Each number is 128 + 24 x the weight over its row's rms, rounded and kept within 0 to 255. Layers, rows and columns count from 0. The size above them is the row's rms in percent of the matrix's.

# layer 2 MLP up, 1280x320, rms 0.0426, rows 1077-1119, columns 80-159
size [107  97 100  98 103  97 102  97 103  98 101  95 100 104  97  97 101 102  95 106 100  99 104  98  98  95  94 104  99 104 101  94  90  99 104  96  89 106  99  97  95  99  98]
[[150 113 148 153 145  75  72 118 112 161 130 109 147 152 117 119 146 159 103 150 139 110 131 165  89 106 117  92 130 109 146 132  84 104 131 131  79 136 112 156  67 108 127 123 106 100 113  81 128 136 136 121 163 125 122 109 129 127 121 165 134 125 142 186 116 146 130 156 148  79 104  95  97  82 121  97 131 142 100 141]
 [153 125 181 146 137 101 147 153 103 107 145 132 149 138 117 117  87 144 146  62  99  99 155 120 147  96 163 170 133 140 129 139 125 128 133 107 151 150 102  92 163 185 114 112  84 137 160 123 135 108 133 135 134 155 162 129 144 136 107 169 112 110 142  76 128 131 153  93 142 153 123 120 119 115 132 131 166 121 144 111]
 [106 139  96 157 130 144 126 116 152 173 133 179 150 151 145 139 129 137 163 161  92 147 119  87 113 134 132 117 137 168 136 152 158 138 127 170 127 135 123  92  86 130 128 128  69 152 102 114 103 124 145  93 116 170 166 135 142  89 136 124 148 133 124 124 143 125 127 122 156 177 117  95 110 105  96 141 131 126 132 135]
 [ 78 103 110  97 102 145 157  98 111  79 113  90  96 136 128 141 149 140 125 102 157 107 153 120 107 134 117  92 135 101  96 144 137 134  79 162 116 147 130 108 127 108 153 150 126  92 123 129 155 114 101 156 118 138 161 119  99 162 146 127 148 134 190 123 126 147 162 123 128  90  95 124 155 123 113 209 128 108 117  95]
 [ 86 135 124 118 109 148 180 123 136 156 119 160 151 141 120 125 114 122 119 153 133 105  78 118 161 125 121 116  97 105 133 129 130 136 109 121 127 166 121  90 154  90 115 121 137 134 154 157 156 108 113  91 169 167 120 139 118 151  93 105 125 123 140 152 111 100 114 119 152 152 124  93 141 169 116 111 116 109 105 125]
 [113  95  89  95 123 152  87  81 146 160 109 123 106 132 127 137 100 121 100 106 163 134 115 119 134 127 134 151 155 153 125 133 132  85 120 157 132 138 142 141 147 135 136  94 104 149 174  98 117 138 132 115  90 129 137  93 164 175 106  88 110 111 130 146 130 158 127  96 181 141 128 134 126 119 125 126 146 162 132 100]
 [137 166 127 134 135 120  86 135 101 135  93 139 141 147 112 138 127 167 146  96  90 156 154 164 106 130 149  94 103  97 127 132 123 128 123 151 119 148 113 164 129 165  93  67 107 142 142  91 157 126 111 161 140 176 152 106 120 146 152 104 102 131 154 138 116  71 107 154 139 188 156 147  88 140 129 152 122 152 140 126]
 [136 103 135 119 169 117 145 130 102 119 163 127 121 129 127 114 111 108 137 131 148 115  89 132 159 120 118 125 140 129  94 121 156 138 111 102 126 102  92  89  92 122 131 141 121 139 136 135 112 110 153  83  77 135 114 118 127 127 165 134 104 124 188  85 117 122  93 156 125 136 161 123 163 106  89 142  89  93 109 147]
 [ 96 125  99  92  98 126 137 125 114 151  76 154 120  72 171 131 143  79 140 127  90 114  96 130 156 108 140 145 180  92 137 120  79 114 135 121 118 146 137 103 131 132 154 141 112 116 123 124 110 109 131 161  61 129 115 162 129 125 176 133 148 125 167 132  90 138 106 164 128 126 106 149 130 165 120  87 118  89 100 150]
 [123 139 171 165 149 113 104 149 148 132 102 166 116 107 141 162 135 124  98 104 138 113 118 128 114  99  88 127 111 121 112 119  95 134 153 137 123 165 101 139 143 132 134 149 119 123 106 140 149  87 167 140 149 117 113 144 108 153 107 120 138 136 194 144 133 112 173 117 114 134 130 140 123 147 159 151 115 166  77 127]
 [105 135 108 114 102 147  79 109 127 158 130 121 124 129 147 118 183 126 129 129 173 131 121 118 130 136 177 111 124 143 123 122 111 137  91 146 108 101 117 125  97 134 141 132 139 119  82 105 157 119 113 100  89 102 127 119 126 134 180 160 109 124 143 106  94 155 149 138 166 152 125 112 130 125  81 146 145 142 104 134]
 [110 139 139 117 148 144 105 129  99 171 130 156 123 166 122 116  95 140 147 107 102 110  83 106 128 153 116 136 138 167 149 135 170 141  67  90 164 132 101 147 145  91  97 128 111  85 122 127  96 106 130 176 144 123 165 105 113 121 151 103 116 124 131 128 156 164 147 130 199 132 125 101  77 122 109 153 126 141 121 123]
 [109  69 128 164 124 106 197 109 132 123 144 147 120 148  96 137 148  98 129 115 131 129 166 160 118 133 159 128  88 155 108 139  98 151 133  90 158 121 155 102  95 140  96 122 124 159 160 112 120 131 143 120 145 160 135 105 170 111 125 137 131  99 143 141 114 134  79  77 135 127 106 137 139 160 151 123 123 130 143 159]
 [106 138 117 141 116 158 134  98 142  89 172 145 122 121 125 147 123 112 147 142 111 115 120 110  99  91 110 178 149  88 102 113 139 107 106 155 130 120 116 136 135  92 204 152 109 140 146 132 107 152  95 107 165 116  99 114 112 132 104 110 167 136 125 162 153 125 114 137 131 161 155 130 124 117 143 157 147 117 190 135]
 [146 140 111 163 142 130 118  75 142 126 121 121 108  90 138 124 131  77 153 122 109 157  98 130 141 160 153 103 134  92 106  86 128 136 112  74 107 120 132  90 128  50 152 129 152 165 145 154 123 137 128  75 127 120  96 143 131 106 128 108 122 116 121 160 107 138 134 114 177 141 109 102 141 116 119 133 135 124 149 159]
 [144 111 106 134 151 124 155 119 123 150 100 146 121 123 141 115 134 135 114 124 125 132  85 130  95 141 165 124 121 165 138 146 108 124 130 148 132 103 114  83 117 146 130 120 105 107 163 155 123 118 167 150 111 104 126 156 196  98 157 136 146 121 160 145 112 132 104 118  99 116 104  96  92 173 151 163 119 126 138 105]
 [104 133 156 113 164  82 160 132 103 111  94 111 148 157  98 148 166 112 126 167 130 150  95  94 180 105 131 107 133 112 110 132 136  82 122 120 116 137 140 102  90 120 116 100 141 116 131  96 125 118  93 115 121 146 133 150 132 113  94 134 182 154  83 148  88 163 195 156 135 180 128 112 152 105 136 180 153 144 104 127]
 [139 110 154 108  89 176 122 137 130 151 140  85 135 143  96 137 157 121 133 149 134 148  99 143 145 139 150 136 107 117 129 134 158 173 102 144  86 171 135 126 165 133  78 122 154 131 133 137 140 112 146 120 115  70 157 120 139 149 132 113 136 131 161 170 111 131 136  98  98 102 172 123 120 133 131 126 151 128 135 113]
 [106 128 158 117 121 157 100  82 124  84 143 154 133  95  93 156 145 118  84 101 112 111 100 197 120 162 165 166 101 111 132  87 105 134 152 129 115  84 121 156 161 164 154 136 185 121 101 106 133 112 162 113 127  87 158 113 125  83 141 100 102 192 125 127 117 118 151 106 123 149 109 135 117 113 114 117 136 136 122 140]
 [173 164  88 141 158 126  90 124  93 196 139 135 133 151 100 139 110  82 146 105  77 101  77 106 138 121 121 123 159 169 154 108  78  82 149 124 153 167  99 101 113  99 153  98 146 114 149  75 132  99 110 156 125 121 156 145 123 137 135 133 103 121 135 130  84 136 152 125 163  81 110 144 112 136 141 157 101 121 142 118]
 [136 122 111 166 136 103  86  96 155 164 114 150  95 154 123 158 155 108 151 111 111  93 144 149 124 126 134 141 153  83  94 127 117 103 147 119 116 112 132 130 150 124 161 137 172  96 142 120  89 142 169  70 118 128 160 119  95 113 126 134 139 166  85 169 101  91 171 156 120 147 113 130 121  91 108  65 140  89 139 106]
 [139 142 179 131 140 114 149  99  88 133 141 149 113 151  98 141 119 118 177 122 129 113 137 140 146 109 121 101 113 132 132 147 118  98 165 152 145 136 105 135 157 102 144 109 130 102 149 125 154 152 121 128 158  94 144  99 117 123 151  98 144 142 125 116 159  62 138 129 122  99 107 105 123 141 133 127 133 171 136 154]
 [123 110 120 102 142 107  83 143 104 161 164 145 125 132 121 127  95 146 100 105  98 117 115 116  85 101 119 148  87 130 116 119 106  84  68 160 103 134 151 142 152 124 133 118 127 125 160 104 121 124 114 125 142 192 104 103 187 161 104 111 129 135 102 154 134 161 145  85 151 158 153 121 116 123 133 128 134  95  93 134]
 [194 143 148 106 134 108 162 100 108 133 123 151 129 135  87  98 120 127 112 108 151 120  87 131 118 150 132 141 113  96 132 140 101 136 147 161 158 141  88  93 121 139 124 138  93  72 111 113 114 121 125 136 143 158 134 142 161 116 115 119 137 169  84 182  50  87 126 123 125 117 105 109 128 166 181  76 111  99 115 150]
 [120 115 144 137 127 107 108  90 139 139 148 117 162 133 121 125  96 107  91 101 122 144  99 126 121  87 124 140 172 139  91 138  98 133  97 105 121 159 147 106  57 152  89 111 105 149 104 135 130 159  92 103 124 194 146 116 161 126 113 174 147 126 138 104 118 133 103 173 126 134 142 117  83 136 150 118 109 103  78 107]
 [113  82 131  62  76 171 155 125 106 180 101 133 127 145 159 115 162 135 133 123 138 139 130 104  84 145  84 138 121 144 116 100 119  87  90  99 118 119 143 134  95 132 136 138 107 140 152 162 145 128 130 104 129 144 115  85  98 114 134 125 117  89 153  84 170 127 123 150 103 110 142  91 121 139 126 121 148 115 159 117]
 [163 125  93 130 110 102 138 129 133  82  77 116 129 130 119 121 152 105 112 103 105 160 145 125 131  98  85 107 146 140  97 146 159 112 135  87  92 149  66 117 121 115 162 123 147 119 139 125  82 116  89 150 145 126 113 108 127 164 145 135 146 142 167 153 113  99 154 122  92 144  97 134 102 156 142 138 111 114 156 115]
 [ 98 111 135 138 118 115 154 154 121 137 142 137  99 121 112 100 126 162  91 121 123 136 123 119 118 134 107  86 132 109 100 113 136 103 122 111 135 129 119 126 156 118 137  83 126 117 146 137 110 111 112 104  83 158 126 104 110 119 133 165 138 121 106 115 124 181 107  98  98 111 114 151 144 177 136 105 147 149 145 117]
 [157  74 131 134 137 130 101  97 138 160 123  78 134 112 105 111 107  96  92 117  98 132 154 144 146 140 153 115 134 139 151 128 106 126 133 116 124 120 112 159 155 164 167 136 141 114 133 155  70 132 128 111 106 127 148 123 140 100  97 161 144 127 116 144 162 185 127  95 130 104  82 136 141 125 108 100 127 120 115 161]
 [176 127 134 105 137 175 145 122 112 135 112 120 102 153 105 166 152 118 105 117 108 109 170  95 132 136 131 112 161  95 132 105 136 140 132 146 120 196 132 114 146 125 103 125 108 141 152 136 134 105 123  60 157 109 136 158 113 136 115 162 150 120 103 173 140  90 170 146 147 115 115 135 122 132 115 139 117 127 137 150]
 [124  97 134 113 148  94 125 141 104 122  86 127 103 102 125 119  98 138  98 158 108 123 165 134 121 166 100 118 162  79 131 113 134 123  71  98 130 123 214 145 109 161 106 155 134 150 165 157 138 116 169 114 143  97 119  90 122 122 164 104 104 140 131  63 116  74 162 133  96 189 126 141 136 174 135 134 131 153 109  88]
 [103 123 128 143 114 110  90 158 110 175 129 145 151 138 102 132 138 123 166 132 109 119  72 112  87 124  93 159 109 130 115 141 103 136 152 191 126 109 118  89 148 107 102 113 137 157 124 109 150  92 144 156 116 146 105 142 107 149 115 148 143 161 152 129 127 133 121 147 172  77 128 151 135 151 105 172  99 137 125 109]
 [105 106 161 136  91 147  88 111 134 130 112 159 110 128 145 107 137 133 118 110 168 133 121 140 116 161 131 114 127 113 118 117 114 118 139 137 126 170 176 145 107 106  87 111 135 152 138 143 124 110 145 157 143 111 120 152 128 106 151 122  95 122 157 116 136 107 140 147 105 135 115  97 138  67 145 129 121 127 102 118]
 [156 137 135 128 118 135 106 123 144 103  97 166 131 108 134 126  86  91 170 112 135 139 142 126 103 108 107  75 104 112  78 161 121 161 136 143 135 111 112 131 123 120 122 141  88 126 120  96 107 128 108 115  61 124 158 140  87 143  91 137 152 180 148 143 145 133 110 125 156 138 121 165 121 134  72 199  67 116 145 124]
 [116 123 126  83 107 147 156 141 116 143 134 122 108 104  84 112 142 130 115 115 122 135 141 120  75 142 138 143 139 142  97  82 105  83 130 169 136  95 111 130  90 106 125 171 144  64 119  88  86 131  88 130 135 126 103 120 141 169 109 107 157 145 112 163 116  95 160 143 126 111 124 129 117  92 163 111 137 162  96 113]
 [125 136 142 164  95 167 101  85  88 105 101 131 128  99 101 124 141 151 120  82 122 118 139 140 108 140 106 105 134 115 134 106 128  83 123 135 158 140 119 119 115 113 110 132 126 153 134 162 120 133 117 104 171 134 118 109 115 176 130 132 160 138 135  99 130 125 150 128 148 150 128 166 112  93 117 128 128 142 144 119]
 [133 157 121 134 119  97 101 143 110 137 140 106 125 139  80  96 105 144 143 177 144 145 123 176 126 141 129 120 113 119 140 117 107 110 141 130 127 145 134 114 108 129  86 130 150 122 151 111 129 118 153  83 128  72  95 142 132 113 125 121 127 127  96 161  88 114 125 125 145 107 112 120 144 103 153  79 135 139  97 156]
 [154 134 131 109 132 115 136 117  84 110 131 151 129 144 127 153 114 140 118 100 111  93  88 132 117 122 100 132 113 125 101  83 109  88 154 114 141 156 150 121 160  99 111 111 109 133 145  87 152 120 102 142 141 112 165 152 146 111 113 121 161 117 119 122 141  94 105 114 121  64 154 106 160 129 145 181  62 103 108 142]
 [127 145 119  86 139  93 140 104 158  70 123 144 125 128 121 147 159 128 114 138 132  92 146 131 124 147 149 133 117  86 101 147 106  99 148 132 123 124 174 117 158 126  85 156  92 131 115  96 175 142 148 101  92 160 104 190 117 112 114 114 150 108 141 100 135 107 139 180  89 121 121 128 136  96 142 108 170 136 131 123]
 [114  99 113 129 129 118 161 141 154 175 110  86 117 133  71  90  95 148 139 147 139 131 110  94 133 120 126 108 139 134 107 120 130 102 162 141 119 195 150 133 102 170 145 111 174 132 133  98 135 124  83 152 120  89 126 171 128 181 152 119 162 154 124 142  81 111 138 152 111 146 150 119 110 146 122 111 130  77 121  93]
 [113 128 141 172 119 139 129 157  97 112 148 174 104 144 127 187 143 143 122 107 131 117  56  88 133  72 114 135 129  84 119  99 132 147 123  89 127 122 185 131 156 105 122 122 125 132 157 134 156 126 118 104 130 166 140 166 136 142 103  90 153 106 128 152 132 152  97 111 155 147 156  94 178 105 121 114 155 187 111 110]
 [179 153 127 101 152 107 121 102  86 171 111 123 124  75 137 115 165 133 156 136 105 188 179 114 148 124 129 175 152 105 137 130  75 142 156 142 125 111 144 110 122 145 142 132  73 117 133 140 125 112 126 139 141 117 146 136 156  91 115 165 154  81 142  89 138 136 117  95 101 128  87 127 132 120 145 165  98 142 148 156]
 [125 118 186 161 145 113 149 114 135 155 130 134 134 117  71 107  99 123 153  90 105 157 135 113 100 127 140  62 133 104 117 105 141 148 155  95 134 175 122  94 151 142 128 139 115 142  96 121 114  88 131 108 128 150 133 133 151 100 138 108 141  89 185  95 105 129 101 141 109 134 125 163 138  96 147 101 149 179  85 117]]
# layer 2 MLP down (transposed), 1280x320, rms 0.0427, rows 1077-1118, columns 80-159
size [104 106 103  94 102  91 103 100 107 107 111  95  95 104  98 105 101  97  95 101  97  97 101  95 101  95 100 104  99 106  98  95  87  96 101  99  90 104  98  98  87  96]
[[ 90 151 129 128 153 153 129 181 149 116 156 113 125  93 132 136 155 121 127 146 132 156 167 123 137 158 154 148  98 125 118 140 118 125 137  86 117 102 145 145 134  76 157 139  90 132 132 160 131 109 115 163 105 136 126 132 172 162 111 120 122 126 141  97 151 110 126 167 130 127 153  94 122 116 117 120  74 112 109 119]
 [163 109 130 118 158 143 132 126 106 140 147 155 149 130  66  92 119  98 135 155 118  84 143 106 123 139 112 119 111  78 170 148 158 116 148 138 107 100 116 114 116 149 131 163 122  75 140 107 185 120 135 141 131 124 108 118 136 128 133 155 120 134 146 144 110 141 105 161 165 121 129 141  98 111 170 131 138 136  94  93]
 [123 111 105 126 193 136 154  91  83 123 131 124 108 139 116 175 119  86 111 113 118 114 153 138  80 122 124 150  95 139 102 122 169 124 120 118 135 145 121 177 118  72 101 131 129 160 140 103 130 109 105 186  92 121 110 127 150 113 121 141 131 129 178 124 149 117 113 114 125  96 117 175 126 125 115 113 130 124  77  82]
 [136 132 145 139 132  91 123 150 141 180 132 136 124 117 113 151 131 159  87 144 124 190 110 173 138 160  81 109  83 141 137  89  89 156 148  99 115 138 101 110 128 140 161 119 163 154 170 114 130 138 132 109 128 183 123 122 150 111 124 132 129 121 134 159 147 136 133 128 101 143 112 148 145 173 137  83 136  85 139 125]
 [114 113 161 121  87 123 112  93 146 155 127 113 109 125 133 103 104 143 149 126 134 153 118 105 125 141 121 119 150  93 182 120 163 126 180  90 127 149 104 118  89 131 145 134 121 145 123 115 146 166 127  74 136 117 122 137 106 123 151 144 121 140 188 127 134 100 104 106 119 115 110 123  93 144 164 130 141 126 145 139]
 [109 160 134 167 156  86 122 130 128 119 123 130 158 112 145 157 105 144 135 146 139 128 109 165 118 149 121 140  86 117 149 108 156  85  98  67 126 102 121  91 122 111 120 135 153 113 129 111 138 127 109 149 147 122 123 168  96 103 100 125 131 136 110 130 105 131 119  99  98 108 117 165 125 169 126 137 106 116 171 114]
 [ 95  92 140 138 156 171 150 123 124 120 139 140 139 101 104 129 126 124 134  85 146 128  78 101 142 123 107 120 137 136 135  88 128 117  91 116 130 177 206 150  70 106 130 170 136 108  98 158 121 147 122 140 126  82 133 119 145 110 135  80 125 150  87 106 138 102 174  95 177  80  97  88 113 127 161 132 118 147 103 138]
 [ 89 140 165  99 111 156 165 141 129 106 130 161 141 114 110 140 105 168 114 165 141  97 119 135 109  76 120  84  96  98  97 154 144 137 134 151 139 147 144 110 134 102  96 137 127 118 130 117 151 135  74 161 162 113  93 165 145 178 127 111 149 121  98 160 130 112 185 110 116 139 120 185  90 133 174 101 136 145 139  92]
 [144 134 139 148 148 113  97 121 118  97 133 119  79 149 123 133  91 103 131 108 128 131  95 129 139 168 128 139 167  98  72 150 144 132 133 130 102 138 146 109 153 110 127 153  98 144 163 136 155 145 126 158 126 127 103  99 146 123 110 162 135  96 124 145 114 121 142 170 128 139 146 161 130 162 121 107 145 136 133 178]
 [106 151 149 122 106 149 107 114 132 122 118 144 152 153 124 149 117  89  98 154 143 148 138 118 130 148 139 121 126 138 131 118 126 188 154 128  65  64 111 102 140 159  95 145 136 158 135 141 143 122 143  98 146 146  90 113 123 141 116 149 146  86  94 174 146 160 146  98  90 143  99  87  81 121 139  99 154 145 136 129]
 [154 147 166 157 158 131 124 137 137 141 151 117 131 128 154  93  99 116  99 113 147  75 158 148 167 102 106  99  84 173 173 129 131 122 123 127 147  85  94 107 163 136 108 124 129 145 154 162 140 159 114 145 138 175  84 145 136 153  89 117 154 132 128 145 168 127 159 126 109 153 121 204 116 141 133 106  93 120 120  65]
 [150 142 133 111 128 101 146 132 156  85 109 140 149 152  97 120 160 124 131 134  81  84 142 122 133 150 109 170  99 132 144 106 135  97 150 106 149 137 160 172 129 176 122 135 112 104 131 102 182 105 160 182 118 151  79 132 133 136 131 125 125 110  92 143 124  61 144 100  81 131 119 130 140 134 115 136 152 128  95 154]
 [159 163 125 123  95 145 104 129 146 131 136 136 139 115 107 126 133 137 130 145 139 114  93 166 106 140 144 117 150 100 169 112 103  99 123 134  86 135 137 157 113 113 121 108 162 101 116 145 124 159  97 137 115 139 105 117 152 127 126 135 126 144 123 117 135 133 152 140 136 108 119 154 154 170 135 137 147 150 116 127]
 [122 130 133  94 119 112  91 123 140 104 130 150 128 128 136 178 114 164 138 161 169 168 133 143 142 166 146 138  97 140 121 144 115 107 102 116 112 152 135 100 132 138 113 143  77 151 129 141 163 137 128 192 157 120 137 120 181 104 142 168  98 146 110 122 127 148 146 153 105 137 113 139 104 131  80 133 135 143  95 155]
 [141 113 137 131 130  99 125 124  98 137 105 124 119 169 144 116 122 164 110 172 112 166 119 119 124 142 177 113 117 177 112 120 100  98  78 154 156 152 118 157 130 112 156  90 136 103 126 159 116 147 126 121  92 115 142 138 154  74 139 141 135 114 134 143 128 141  92 142 124 131 165 180  99 147 144 101 150 114 134 138]
 [126 144 145 138 122 122 113 133 177 153 120  92 100 125 124  77 133 158 134 135 110 143 141 134 133 159  78 123 139 125 198 135 109 142 137 121 128 103 162  90 125  88 181 105 146 170 144 111 152 113 133 114 128 136 131 148 120  98 137 135 119 140  71 146  70 135 116 137 130 139  99 134 118 123 142 164 153 106 119 139]
 [ 72 130 113 125  87 109 123 156 125 125 139 146 149 136  92 106 121 122 161 131 102 101 105 124 169 141 129 167 183 148 150 149  98 123 121 157 125 161 114  84 104 123 145 157 143 103 143 168 123 165 131 120 134 130 152 104  99 169 130  91 107  94 130 120 129 136 122 114 153 114 107 125 150 133 107  94 107 147 171 113]
 [150 131 119 120  83 112 129 139 137 115 136 155 115 146 116 115 138 123 165 113 133 132 131  99 144  88  87 131 139 175 101  84 140 125 118  97 172  97 107  96  76 155 111 145 116 123 128 116 119 109 121 106 156 152 149 183 112  94 114  99 107 129 117 122 119 119  78 125 105 116  98 173 137 102 163 149 135 144 128 138]
 [103 120  88 115 148  99 154  79 105 110 162 152 147 157 134 112 117 110 145 151 147 114 133 114 112 111 114 123 160 104 145 143  90 125 115 102 126 171 106  84 159 124 127 130 101 141 151 104 104 142 138 131 162 145 128 125 116 169 110 134 107  95 151 127 120 166 138 129 115 125 111 153 118 122 128  78 143 102 177 139]
 [126 126 127  93 145 149 116 121 164 134 154 121 150 123 148 151 168 122  90 153 140 184 159 121 131  93 112  83 145 143 107 100 131 117 136 160 127 116 130 173 110 108 125 131  99  99 185 178 153 138  80 137  98  99 142 129 104 145 138 101 135 100 126 137 100  67 107 117 160 107 139 162 142 123 153  81 133 145 147 133]
 [173 129 147 117 184 152 107 143 145 121  97 157 112 118  98 125 105 145 143 121 152 110 129 121 126 120 126 113 106  87 115 131 131 181 121 148 193 150  97  80 108 135 110 147 113 109 160  76 106  59  95 145 140 107 138 145  89 122 154 123 157 148 107 145 163 140  81 151 121 142 100 161 120 134 116 136 163 120 158  81]
 [104 118  77  96 101  79 126 129 135 123 111 126 153 135 117 126 141 170 128 128 209 133 141 140 121 145  93 137 121 131 143 105 136 105 128 130 132 131 137 105 136 152 138 113 109 155 139 101 107 109 138 131 133 164 155 130 153 127 121  92 171 165 144 159 106 126 123 141 133 180 105 143 130 156  97 127 142 151 134  77]
 [ 98  90 108  77 172 143 131 139 123 133 104 135 157 144 119 101 130 150 154 131 150 140 100 106 139 116  94 143 109 110 144 127 146 153 156  92 141  86 140 126 112  90  99 137 139  98  91 101 165  78 130 145 119 133 112 123  81 134 150 125 166 117 115 115 141  94 168 158  80 135 122  89 104  98  76 142 112 120 119 146]
 [156 115 123 198 126 110 115 135 143 131 155  85 140  95 141 172 146 100 113 158 101 144 112 173 125 104 137 125 147 142 115 141 139  93  97 102  92 107 142 152 122 119 101 112 121 182  91 130 130 144  95 130 120 102 129 125 135  92 128 157 115 147 162 123 137 148 127 109 108 116 146 159 158 128  81 170  99 173 136 127]
 [126 115 137 175 120 168 105 148 142  89 154 158 112  90 118 149 169 150 141  95 144 114 150 111 147 101 128 131 128 146 106 115  86 144  85 143 135 133 112 136 132 117 131 117 101 119 138 115 128  97 116  90 127 182 163 117  95 165 139 150  98 107 125 168 152  93 148  95 103 103 131  94 131 119 105  80 117 123 124 159]
 [129 168 152 157  99 133 137 138 122 102 102  84 110  97 133 154 108 137 178 125  89  98 112 156 160 165 188 154 163 145  94 133 115 145 132 124 111 141 144 106 148 120 117 132 166 135 170 109 143 136 152  97 138 137 128 131 158 168 108 109 157 126 128 139  93 115 164 128 124 131 130 139 157 122 123 123 101 120 140 134]
 [112 108 106 114  93  95 178 158 114 139  99 116 155 193 151 126 101 133 131 121 141 128 115 133 142 134 130  95 146  84 166 162 160 168  98 173 142 122 137 136 130  92 105 119 140 160 160 164 141 134 137 132 116 124 124 157 135 138 149 131 126 109 167 101 127 135 113 130 170 154 131  92 122 140 163 134 114  81 114 140]
 [117  98 134  99 131 161 163 120 120  81 131 123 114 121 126 139 121  99 124 144 155 103 116 140 124 144 137 139 102 123 121 136 113 131  83 128 141 135 130 140  99 104  98 121 111 134 112 161 132 113 108 161 180 144 147  97  78 160  97 119 134 143 150 137 159 148  92 110 130 133 141 141 116 134  86 138 148  94 143 136]
 [135 141 130 130 121 187 128 144 102 149  84 118 121 128 157 123 125 155 127 156  99 122 137  91 119  66  92 127 152  78 148 152 145  98 154 131  86 132 122 120 174  54 147 123 123 163 115 112 125 160 139 133 161  81 131 108 127 100 115 144  93 158 144 118 128 103 166 155 147  91 156 140 102 146 133 134 157 110 157 149]
 [163 159 123 175 125 107 115 121 146 136 137 175 158 146 118 115 128 113 124 119 144  98 161 144 129 106 147 140 100 175 124  97 143  97 116 109 153  89 149  86 122 180 157  96 107 121 153  96 134 146 127  94 127 116  77 127 153 103 128  82 114 116 133 113 128 161  83 108 153  97 123 138 150 113 141 116 112 157  93  97]
 [128 139 127 147 150 160 145  74 118 119 123 124 115 114  89 149 130  89 104 132 100 152 104 134 164 114 168 114  92 149 183 139 137 111 126 135 134 124 108 120 177 177  98 157 112 151 149 125 154 193 127 173 134 125 144  97 127 100 116 128 149 113  92 130 162 104 154 132 117 137 211 109 123  91 143 181  91 118 127 152]
 [120  89 160 147 155 134 111 125 144 118 119 159  92 152 162 152 127 134  99 107 159 105 171 138 140 114 137 164 123 140 111  72 131 132 151 106 151 136 141 117 112 133 149 115 133  69 155 146 140 132 130 133  84  97 124 120  97 105 123 121 145  94  90  91 127 157 131 119 126 116 143  98 128 102 138 113 108 134 181 116]
 [136 107 112 128 148 120 149 157 117 131 141 101 152 134 130 157 131  99 143 115 135  97 121 138 114  99 111 115 144 130 181  88 134 127 131 117 126 107  99 144 117 174 185 107 135 102 129 121 121 115 148  75 112 110 135 102 106 137 127  97 115 128 114 118 137 137 120 138 151 133 152 122 135 153 105 115 107 112 158 134]
 [ 71 140 132 137 123 119 113 114 159 137 141 144 126 113 144 130 127 131  72 128 104 139 152 123 117 148 125 124 142 115 126 166 153  85 130 119 107 142 109 123 138 109 171 126 161 215 143 136 126 125 148 163 125  87 122 159 143 170 154 109 137  94 130 120  74  86 111 113 125 104 105  81 107 118 144 115 198 151 132 170]
 [108 118 118 148 149 136  95 119 172 110 138 124 117 167 118 131 139 122 178 149 118 154  75 121 122 105 167 122  90 142 143 140 151 169 113 110 136 109 115 111 122 161 110  91 112 142 122 127 134 101 107 151 151 138 141 121 118 121 168 106 156 122 109 124 143 131 113  81  82 174 130 145 132 127 106 128 138 130 126 152]
 [131 106 140  98  95 121 133 106 193 151 143 119 114 146 142 148 148 131 131 117 131 147 152 112 136 135 143 138 115 181 163 114 138 135 167 158 130  78 124 127 119 127 138 114 110 145 144 107 148 128 105 157 106 108 128 130 142 101  81 123 121  95 141 125 104 174 184 134 138 123 125 147 168  97 149 148 143 115 139 153]
 [124 111 151 117  71 148 111 112 171  81 139 165 140  97 142 134 128  94  95 113 130  93  77 104 120 160 100 139 117 103 134 176 134 137 114 119 147 137 145 138 111 147 127 108 116 156 110 148 155 156 141 136 137 126  92 119 110 123 162 170 122 128  88 130 115 126 136 165 110 132 141 150 112 114 133 173 111 133 112 102]
 [ 99 149 160  67 149 157 106  97 134 116 126 110 118 164  64 155 131 103 111 104 154  82 128 111  79 156 155 126 135  87 133 110 127 118 127 159 104 101 141  96 141 145 135 159 104 103 117 123 130 102 104 136 163 123 119  92 113 148 182 115  92 120  83  98  98 127  93 146 108 131 130 175 101 139 134 124 109 138 140 146]
 [112  95 134 134 102 130 149 128 118  68  96 140 129 137 126 105 136 103 148 157 140 113 121 119 132 132 116 130 147 123 138 120 145 111 157 130 103 125 115 117 115 138 161 117 128 153  79 142 143 113 101 171 142 123 115  85 106 164 101 179 121 116 125 146 164 122 182 136 116 163 104 118 128 140 112 174 117 136 149 158]
 [143 135  99 168 106 137 122 119 107  90 154 119 118 106 127 114 132  98 118 126 147 113 155  94 127 112 133 149 155 138 109 146 132 122 126 144 111 144 136 133 112 137 145  89 152 112 107 158 110 116 132 142  75  86 114 111 188 131 133 145 102  93 137  59 142 109 204 110 152 137 123 126 129 109 116 101 116 182 145  95]
 [143 118 110  80 163 108 107 126 133 128  94 107 138 129 155 103 117 133 139 149  95 139 161 157 114 151 182  97 147 159 134 146 113 132 136 150 113 122 113 158 117 175 117 126 121 118  84 138  81 127 181 181 150  91 138  89 144 114 135 164 127 162 151 112 118 126 167 168 146 108 103 149  94 105 148 177  75  77 116 163]
 [ 79 124 168 126 131 114 131 130 128 137 140 133 153 129  99 157 103 109  96  96 145 122 118  74 161  95 148  97 122 148 139 145 146 108  62 120 122  90 123 109 168  87 133 114 178 142 137 118 145 136 119 130 132 119 123 134 135  96 116 121 136 142 109 126 106 107 127 128 109 119 173  91 144  97  91 175 153 128 137 158]]